Weights of a small GPT-style language model, trained from scratch on English Wikipedia.
Size: 14 layers, MLP 256 ReLU, 0.78M parameters.
Training: a variant of Muon for these matrices, 6428 steps.
Each number is 500 + 50 x the weight over its row's rms, rounded and kept within 0 to 999. Layers, rows and columns count from 0. Numbers have three digits each. The size before them is the row's rms in percent of the matrix's.

# layer 7 MLP down (transposed), 256x64, rms 0.68, rows 182-255, columns 0-63
094:502428490404526430594459504400472533503567466458541535576468453477482535559496461558482499543498551557496513448472452581428576432540478579538455510516525505393467433526523545582527518438421479
104:478516493515558497395511481465568463482426563512471542515547423470419500427461522461463514444472500559449414519481508439634582410546487502438518420500525499588495533486501390450456484562480511
098:515511529503539524476544435470563497483401443578458529496508467503494449464547533411565451411464472549433530541468509437455461501562467527580485575560397467455553532481516402559489452565568413
100:552489505506529565452486480402528515507530470536383588480494540478527505492475481540513507356531510466526501484500418471402472465461546528520565538429517543439535633536434482557457526437449578
099:470434535480487511498530478565549460407488471519484482572522537528446461510497546472606534549482529597579457593473496496466545520488490482602503534461572574509616479508351518559518527519465437
091:446526495572518431463464505520535587599447484496532522454531371535518524466506533480495550536350493500529512535456400517510542539539461517557588507519531454475481525481539448545442534464638516
104:474540501493523544553515538480534494416444439497508423555478567553589443522439364522542473483430547545470577512510537494524419376571461512462448404472498447522452466545433514542467477487547464
085:444543524441455542486601506527506428572505493476502433442396541524512625516572557440541532464545487546381542511482516389484524517490464554488485553497394418466481532498529549517449500445513492
095:555503534480504538442415518428427469492490497456477436379501498505530469471539497566474497527505451538365456455459419523513604410485509490571600475501525442549512519466577550556482444485520420
086:508448466657436568553417576411498496506469456518440420473539529482417491565437483534465454426470514493491496443486512526532606518578493515535434485415472437504506487545499477547513460530426459
104:449491522491563405453563535468465474408524475590509477471569483510447549386457511527607507437532422490386521502514463558543496552418469484571432462448507513557583471519439529552513531494470508
097:570541505420521517579408537542547482600447542480519496429524408491503491565511536406478548565496501556552496477544548495500494511570466453474610508426348550475501531441550471462499515531474495
109:492417515494527572540456484569472532512529522535525428457364445499535485546426543517459577501416531523546447488540466513575485482512406468503540462576483511456609629566540513485495508521568542
099:457540467517509576490443518532510589520459533450545481567417437568536466498506499481588521504518474621438508514446439473481463494518455501537574405486388523407481481461492587505495499536480631
093:611472487528433550470531448506502473446533524480480478438536506543431538525476491516511465547539575549420447523462600484521552488565483547514592445469437624389577466442438460539533530445485466
099:628446507462506486472459561532440500495472538437513518446465522593483505465505462549436529459606438610421480579484474539499417515432482507513417534503531449552492485473490543396530482408553473
085:535558561541451532571475497416459508460441461474560452528504500486490528390431519488419517589471423506455535550526395526439419566445380438506544511481495483425530450467535575493479448510509524
086:499437507557507552436504539448466578512584497562598603549501513541482450506490479444493425487474593493545491476418474560418476533479553470432523459419538474560470541595444597543502500528486431
105:520589461471505486604557534480502551580503516476529420424468510388492460457472433467541539496541444499423433437499462470524491540510400564471478527486503460472487468623521596476480493404567484
097:626543524509461451530445412585465527485507490520459450448570530557604533475524478500376498540565426482474467411511450539477507529565484527481451502418510544546427558518450485525555545579533528
089:470433419621472505457488410462516444497533466514531395475493596558531587421429522531557499496439552469564554488476472457388451466556463481539590542457473527487495488544449492471457502559469494
085:449503403457434531537567481493482486538526508494639528545525564530574546496464507491482431520550456604509541478509648478499487365520489474501422497474511447560404480575491489493522525517495501
102:480480503518459521495526522433439412472532504575638496434524582457582534576549397581519538407525492509555516459440540439426523543552538494453536538471455441477572467502554526532424503482508489
089:484462493498518493469462458452602578491384501500520562530504474469512528460610485508483559473462598443526488575435560479479519525418553496541546498473579586416595534581512476586544497477461466
091:569486500504406476423505491482572510411444482437535502582532501509590491479534485531487517515411438444552523571519394559454428550518427546566511514511555482608469446504461407477501484561485556
092:554411467561495491537521511431428582444413517440523526514504468561442519477546561499580497422532456489371442496467528458514561540470560480493392477533446523620523532514449489498464461518421515
104:377502472492461464624500523460512571534534511512521531511492423502461510565547550526507465539543509509407502497477442570549469429408537498547488592536536582510447475484472534504627438581500566
095:614533546525558555563467532477432498458450497509540472403581478421484550480523514468502461397504439542548583442545499525355564467527547471528558450496499512418470554525531443496533479518495437
095:545499484463564521533566443512463495438463531457483597517503486481579424596536520514508519541584434481418479463532508703523476496441529577451537525555512508505491434507550485485416482468515500
102:428440435495493514538531480495522565498584513528532495603514486495529513455408408451542512488466566539632540601542503506479537467504381486504582500499514545399429480500509509509544446497408465
099:498529459474512434441516505491453451584443442486448536423451437538566518421509558488558508565467527440477512451492494414603539517472498485448487508511531542465468577570479530468538545385647462
077:484390518475489517507535475430441622454510491496528481412520500504456487495531574541534444411506488493422478481417609481523543566509507536386431527492606521531534415584446484510502490505482547
095:506536461430551442496571474466334552532505531584564453528531518575482526541495475524577518535490536418493623547425541525545538485448472415465499525501505544488447458460535527459546476416547533
112:489458446530550524461454502413418513521443528459475501535449451589479581452516407487493459548513464513462508527514471452571429635479483520470611552516546546499540448447584520481598547562515544
092:540478417477489495492479527489536448438448521360545457447459469525469575525503546461488416448543444443507568407475543434483549476478601517452438510559511583457476523605479470437475477454490424
094:506482566455497432408511507556514540464458588543462495383585561573548522434445536472563534546466453472509586564494551503521500390434492488469480559536503562500474489575489475478543397485499573
091:499517533568533453494526506494392479379472511539464556520498439596487489483454449510468496504510461454513471473377470416628560546450471546516493455516414590532460524476561434557562523518455494
098:511458439551515372555585550477482503468537482517557492510508520566588458526458562564407511517526426476547528580447379514453575457501571536472565553461473480547482411556489501561500463513473531
107:476590439491450537424525525509492505481501506516511368473466486477505516530533460612492576477460471472337488478517437432539560514516474471485430410527517518463544471548481557465591397506532468
093:449490501420415492450442498515575500456410543442522380530440497426420426466499500551530553482510439526526558463430484443514494554520601464493502457506541504496453456418462419455541533432467423
082:461467586423439521588427522625437458415509531514597437518475488435501523513431449496501456485578524418546458511490474496523593402533546470511541468415472584463479557531509487514484501530471501
094:446418522473528505447536569450447490569546530416554442522534468389449495515644535560562445506504523537528503524523594474615487531477493417522417466537470560565518448461509498494508503467529546
096:532563611560486478439436542434515519452497487497377547549529561456462519576516484517596457441470565550544528450564571558559561483493503627523545488491494531497587486468546458504497509470553446
113:427551423515597463524595588529615523557556501474406536477573428522479500509543508563526484549486463544561425537472500450550513550595444476452459533542500548414426506528525472486491529438512495
087:594552558590531503495435483454490586482475477384508495485506506598497542459521573576626502430440479455478485472465580481465580480510521439397463508538509484545554481555499451534518440454459499
100:580440517593534586455509519420492495473455535485477541576489480461470551550529523383529523536513548544593519495493523479467450492550464481484537427522413560436623416582492455532516483431496440
079:558473504595600564546501524512500526562536488465455524508568588565468515577566497467560487457551499556503557573559504544385569434483585502484506496444539450461559519467542452387484567483508496
096:524555446452580547500503491429604533465458575551581520589570561506563562515552477552451517532484447446614447427537504501489499496503509600450489511465461562411529484497523465492564583499500443
101:467578531557471515425537425564468506564537418501505443559411507491450426516507490582467454508426432537451555429488425412447505447513565506453509516514517464506504513595621416492466519520528475
102:391477457552492444588406587444528465571518476489513546454492534450439523510571555537418422525594529492504452498496433513575513505532562482566551503459488524538421580540466496533590500527472567
096:569585515465545524515530456513434556518424512519490503429497440482530518595529539512459460414460539443525492485533533391559520466493417553465522596515462534638515499581461512561566499416527537
110:533485567539509570418471412462405454459425559506523488459527469449422494490504541523468476517507526442499501626558535579517513549537479512510562460455416466527636570493433457485544481472453434
101:568526558437550537517537480442560444526532486499511582526468466505468465526464443493450599474523514451525529494522529521622572543386471542465418526478466518447569436480538458521519467394373483
101:496425532452455535456462509410489447504555453466526528519387525528502473456468463497485540535570568493569535510473498453512492431508483501513351451393474584499481523554490420511494537429501365
099:493453552517497538463420504484482507540510498438434553580503398471492576512540449536550595451499456451546410602390513427520502504472474494444481484573468564595542531492451476408478535468560483
099:442478467542491500587518548484454633529472544477456436540473478463491472500502563502539443426498498542610492477539588513482602536589453445458468471493394514451445458486547481490477552444387488
111:500516518465405496476503483521503492512454648421506477494576512523566479518597482479373546562538503521493526467489505538556462602496420469434426524521514452555505554503536585541481527495392553
097:488442513594457443480420539551571526428464521500494578490491446455575405543478478423562554460504485475511531487538481375502474487582503474494476422411518608447442480499419463488492445521514555
097:470509483515425506562635521511487545506485498482498444433517489481515438532428551576488528581460601487522528489524558518554620558597524470489539557543507435486493457428431455489493549506627494
100:421559504431501546444513527578507480486417592440489493507519536537505500543618522526423523445505513476496547451533595454460430529463570434427510436566506542452438534467451426517559562568544451
115:519515423473493536566581536606508569465427548573480473444495439504472474599530526563436550538527516505537506505476428451426579554476535512570425476523462452456526529434637472542528558488511490
109:589534561486577456505461500542605420537599555571523520496518472556474458398462539495520485406477384458488472474435549431557576559479505461491507476545486509549495586483450470509510448467556456
114:413527471503515615514429535536558520517534544482559528508563542503479511535468473477468458599479496558493453543460535452573502577552550515407510580534411524434418489520479485497584619530562445
097:522431471450480439470483500502441533489424522454480506422444577511549422580442496536417591429495550473506538504468515490455475571476505456496533388450435526498476516523498579410548524427627511
097:517503470490440531565570500548414532464507445601451512501491448576548448597453409499585583572534530481569547522458527487484548477548451607472490442517505542447457414521537458545542529442548519
106:415480500509536466500571459405433590519546530466524461586427437497465508491515499548569511496507484518473398588482467485457510402501640546472556471385488551422505482483491526480525477561544501
104:480541488495535472607465615461474544508425502420466507426485503552547533560491529505412520409512485462558428436580534484492523444518507498488415511416448523403517454511576481536439554490452585
090:556482494509531488443464519476535454418450381502522545467585546597481594499580577436471463554561495488497505518445448419420475430513452443512569497535590479514450525469521500534430463502408531
100:555462505519417532489492593509449534491399469512481536450568502452529528492527424513433566488488454516428382507484409477471613400464498561523583456524432517490476527456435556537545522533566474
095:425531513483471537504450556434533516637484506451529559475450411446529495536460471408545536490514502488479545526423535452511580484601573479494442448478396587494528445440477482489483559598512478
109:543510438570512547539410468476455457390501518537488618491555476452504419450415490448492474482513526376504458505422558510479529432449491490501489488514538500590494500522499459466508457610619493
097:522605508416530459486539506418462503574459578493489506463477515513508494555462454435521502447601551524431491535575506472483509599442471483543401550445418529564424550409509433520519512421478527
099:586483582418510473527409527497555492527516425525588455488526475582454517581546588520472446581477538576495590546497482516508436508566518527493440543462538547505456540411438454458494585473545551
105:504568481475522488495486475451521517395488429456502456439504438531403486536357441473531518473533419463439553511467505484443559497454493499481605369507408497561459468522551517548507530460470429
# layer 7 MLP up, 256x64, rms 0.329, rows 183-255, columns 0-63
099:543416545512465373419600551480456481576431502570536483546553613471504500567507521518491496487514592495458455523528460505483401548519465611520492489507545590453435508466518485486577460509498496
095:515516558524598544539493424471544533576505557549517492515447511455492499569419460589549471441448463602509548475496428556512502539527421440558448586512473526514488510492450545584568533508584400
096:494524583570453482449527575513466468536575529576469515458484481539466516557524468494533410535534515448442469419551562529404443602467464561505469507563484495470547540537493470566357500540538583
102:427541464470590475511492522538476512487522491476492530522498511573396485508526450479510451540489428541488544453480549488575556564381559534572491640548575567420536573482507525525472464484412432
093:466480548562486510431576521448503545566517528482447515502520529443592406465465517554460536484373538465506443443520464521469472475440563514513554503422474471592564518456513533414517369430548484
097:506427551619511429465515510596511450497494520529519454516509558535498555444525609435457462458473436495580511502503570545500561588474470496582628536567431505509489504578473516534549473550464454
096:439601524439439458591482523515433552500594502524467420464588504436480412547431454480445499608491501446535423576560462470536514552489509521597547497503478538491574482479505591509539489496505532
104:517488429515456556590538570566585513482514558489490445488560526411537477566412473467628492543509522427416486432420513571522460538525507501554455507527599539472500461557494501494515430563439522
093:487512566477505462428495440567490427498527486489492511533481515543449466522533425456448566496383576561454512518508458551518472522547488465685423456436470432481544551479471554531555496455575452
097:535491505519528535564577491527454425467487469399439502516469590454554398521588471564502449498445485424470436456604508458539438491534535572538616482483459496478536448454451484482572537427504527
095:605400481476526578568480460494489552461520508603471503463551479524424538499476484486528509596529439452434409389545538487569510551473457449523447421464450529461466526501514541466437552555522579
113:517502521451564549550517473536505496517447505490369532560492452491359595474386535449492510487455542520480449489468536506464419503553499558452439576456454521458624584499536513467547524472476517
096:433505604488447540546478518473445541435471518584514446500427513464613522606546485404591560567530476483486517588517536533560411543507438531602493427521500491488527520526538467538503455497548502
091:369538508516462522509546595583502542537530485471597513543588520509492512477490576519497545564544515459500589491479514532594495560545532535514461481521560576500450438592406498584488503527404487
088:458580430544472387529518425486522549495453508475446480530439539547511517515539517503510482479483633458501556366533470478526603490531435551505504428506562581493520466515394468455511493467420537
102:543461439582451440525498544484417502492511560495518574583409508484380568484438438478496441507509582512490426504496432511539457534509531452545485612541497553515470567570499469513608455498558466
091:518543586575591557564550489532419421508500535407506489503473501486502510531629528464465556472472464584472453326506525533577494478461493529425501474458482506557493484485517561459501449523488550
104:475494537621434470472505484567407513550421505520353508500511541547539498573505531442531489560489552534560558450530532596481498507560554447533517552483534503476557477454471432500430452472402559
098:533501526483559566423481580478562412407579483603507459526536507464389521494518487419443519497546549541469449557455424491582554651510534514531478504428498532476510484513458526541491501508554486
092:496472447421554475450451550494424597471477501536508472527395407519481537589473546503535516547415502503425473527450485407520523493428551579523426441452595537479469522534542482522596501429484522
099:492483484572533425530496434521494553454488503552512547405464465456477545490383550501587530546451364372519550413540517544563536524520487541509496476497552496480510402507564440563518447487494522
099:529491550633488539467600494515444431463547538438384506503437505445476552490589545497458516557522550531437609427537530474527495527431523503539538535613443498439491501516446536450514500502515561
101:486468498493516439579578545590463472493454518577526517444459500496486564558535544485462587520447477520460541511561502599420559552449597531424507536529522476404530612458534549469413536455519518
100:457505504516559519503428511496433546473615517391547510463439468583456470562510512476501458557476606500475432568450582485447515552470503473557402597408507479590452529460492516467472517489456533
074:463577566496500550445500450532482463532534572540509468495535479520562381513420514481400451564407489477609509420546448602455498448521485513496491537538485527373540538435564492514499454498522461
127:502478532544545466560474501510469414504490530511412472452386441517525424453380510476557560559439519525460556462495491432510468494534567492518490516463527560552456561621510596522509442561558575
092:492488506507482411468496466556487504458575500494424572637382574516544482576501511515481618554462553372507443516478525458521430505463431548468550501538462501550509453472561530460481503531551522
095:487424498448535438549460460440509521490470533532488627556462486446596516412549523480519546558542493539573592426576462585479530527461498468482518570552437517504567509562565541474533580436545480
118:475547489473519560438516459463555498479592499489468498436506538586525414509502504543447438512564537561457453456512414515541479587452454590484407623486537515448405513534473567475468484598466484
103:506464472562536407580574465439574562507494487425483504528431516515511652513438479444546465495533386502467478528525510561497520509483417536522496508551564485419467530405517576507481432521431514
080:558610486527536499545523496526554447466421460535412508555415500533613522507465529471505573578453575556555537485477395545478489485502487514488476479432444489451485617472508518479415479401530478
093:535418549609558513547483509567519461511552558580521467478473547527606590487552603492461517464560504532513523466484509454539626531454530518454537465496477529534451521508434404524480508438470606
103:480375545472525440517460499514461448495501509464472532507422520500474466539534436586551480532387457633616499473542444621488486444480572472472479480486479492531527525520450537440542482576506433
091:482458588474518525425552469508499450530520566560515460426487523531471510599509479488434416494484420384525510447598417552478453447517450560589494581501560455464494441501478522576525449560545497
103:470474435491475499570457438538523449552568466541468539605504478533549521511449439505430490535604543516483473489522444460498441456441537510530429567453524467518565608486387528457458467603531416
088:429521537517512437461497474534537488428382643587427471543385449526507534500455528573485566505476549497542488536476367504521405485569538477472469428481494476460521538535464513495480459493471527
104:518470512542520505454539465608477431596530500421453521550508479491515514552507447514516487605483475511534531464438509527541473496487471520426464580564436446512620474490456469475522448317545492
102:478461546408514515527552476484505503417515495501572497540434595609572509441567538569496472531479483483483514523506489559506478454474569616503448606491538479532383441593465489479542589480501523
103:480583538544585515484503545480467402555492528574458479498472574484548531489499502535438422500498403437478561509540526573476530486442471503529482457465438417545565494572485613601480601510469556
101:469405519498535479510568563595488428534477498589524494564469555518550514507578513427473354559422494489487447531416426570486512469506535512524492507586435536501572498493563482535526601529502505
095:474444464538600535418538546517473510433462538442460531455503514486480521474474518496504518513482443531452505549491459518531563536484427472567551566426420441422451589428462602566598445600492466
117:550499550504532496493441533510573589552460566436536555531432469565547540514514474425474466531534515463435525462485461562511536667386468532594526507546556508493510420483437539516530457428504491
111:477399528447475472478503462480471541545398524495527521628434486480524567511468502571532460550503450460491467495540436588496473507375551450476496486531521558566455488498394537376487457523458554
092:508474483395528486470539536543472411370546532561439494503467499488553476556450519439536434583498471517611571442525455515506490515531596455582584543463476536479502537477471474391554455480468513
104:488462508485537471515420591555493457413479529533481506502477514567471509534519524615411496477470456538507463387550528516499449515495505384491487329503436405511544536476532528495506522561566480
102:480482480487576550581393468557487462478492538480442479585417562495471542515565548547504648507587529548583463498499509554563504445572484464498495445476504444593570538511485482490555468457503566
086:409457513438483493427572424593531586495456491448507539486477426534587467453469530478519505520498457478418504457429485490531524658510596520496499464466498574544465441549493473511437448525575464
109:461516510422589499569521506493420529510418509487450517568473495499502445472477500533485482472487428516532554473565554525418444570471411488469423550456500421550557472580387409563527463464594525
102:468542568565506475420478541474584526499580500669551482601496487557528529533546497480605487474474639449464449419525529485492485482445513486521502490444548487473497559454446513509499565523480551
104:414429417495534511591521470465406445483469510511367530495451568444499501549411528479534478492502499473443408523462500538476505590487471487579542512414363462508491523500532478464500486543526574
101:426480432481533489598480471509559528488462378583595515550523468529515503406442525491490532495471562504457522490574537468478425458462519518540474423385532495470536501415443476592480499574560549
099:521548525509422419512503519564631509551534491459467486556525475424533449534537515494457511513460469502469486437549462587476442580467587563522433518526468521404497546518502452489380526500538372
108:569483530574513476547573464446502550452488511560424434469485628528488558476593468543464494544589522530560490430497553507486513488496595567489458409521576449485487524496624553518562537485473523
092:494451460453521454509464552527454589544491535447497582546419632519445572414456464568510506550476514470485478506568564586522434439583515494486435514575498480511526548462498469556399544546485555
089:497405517535456484487487422486562610468554479521482501598515563500538477503585516548500511455504523490419453445575540430554408539526444538456528510422416509536547493489499419422454576520551423
105:496471540509486576419620455580430517430508495522470490482414499624555456487591539529492493401472525521596530529574593493497514538467549483495499558580501538501542550579486509546506532495444525
091:585421478489456418549498535536476531590504501530465464583511485479519561537371448556545562537452478453427541466516581471482511549452515568576508542539487557449563496443565408487432495480571518
102:471532465528524460474456542463529527481515479501502543518517547486536440548570520622507414587532550576533513461462539465502452487480451510585521541469541459463571555593482585546549376561387467
102:432476476587489473526555471589435513527526558468490467555495524608475544492475438572500484492459426462516493494493477419532483498456551523588477607386461419545533512487558442477520548525543622
108:554449440526486404414610498469540487434582497533501418528408480543595424489433509499522505479520591501483578475487518409493459513550491540556431400535519446509481551482489547428466495471545502
103:487448551536419470483501492561404562442523463466538511485501517585533531451485521512455497569513524587472570474553595493513476541500490475427410557465571479593447524501488432555438409559391522
108:484526476510563468512623422522433500546413475484433458499520567464441542468463491472474500499526386493525522443496479558564442587562501550495480504537583454448485640604502517487494529493576517
093:476484418532541567576486529493542507523549524475475554488461521596580494427434484495578568468511502531564416485515450494531501485490611372429380563476491475482517427521504527447528413502535494
089:460473578498436511515509514487474587510540508497536518497493500442490528498556560444461523465243585483501486513559494516514540589411514505512584521542526470508527515549562485494533540525514515
114:466441555510348463526609407511534548508469582466524436403566453471585492513614498446472556522463500391465566478534561491560479496534525500500489541516416500518523529482520463479519498511518482
098:472497400603467633531534526540525494649492524519476457547416538426520449536598504489514481561607480553507489464518475516511490511430559462514488544517529403525541462487500503478445420501525493
100:500567512531572476478520420522465530543478580513423458472495538418537447385522512528482521531425497519594437506520458435585391486470478521500444436492559482606529531538486506470592588528519540
094:498480485506509555515424467463567465438513556467430504466511505453451378416501573497489455533504423499531514479567537557571486492534530443455522531555498378508631505550469541498468378441458502
089:476448414443573469541491486445482509558518413517526511444520533605474526474460533444507493464487528491462457496572535568542452502533558424445540583503444563424541501488476625589423472594473476
100:478569499452514476476552508565523607466507471458517479524481548469541469433585516517448553612430514551481610503541455441498398510448464496432484495607506476445569511485540593487545553452470569
100:554477411353545520538482473558492481474526487467452415522453520524511464472395400497570502523521562480481469406571539488515494529551485539476426433567484542423520503384459462533454506517503445
109:508498579582484430528427414497550560553465463515445444439582432440542515553438574420494414547501482495495478533585535482530469520435444614524518572436449493543530481498457473437465451521486536
081:556500489512383452501520534632564581532542544604515534483498564495507477499434518458496482506375476566521499537519533607571479461509546522551487515500395505458542501558428422490458477542518524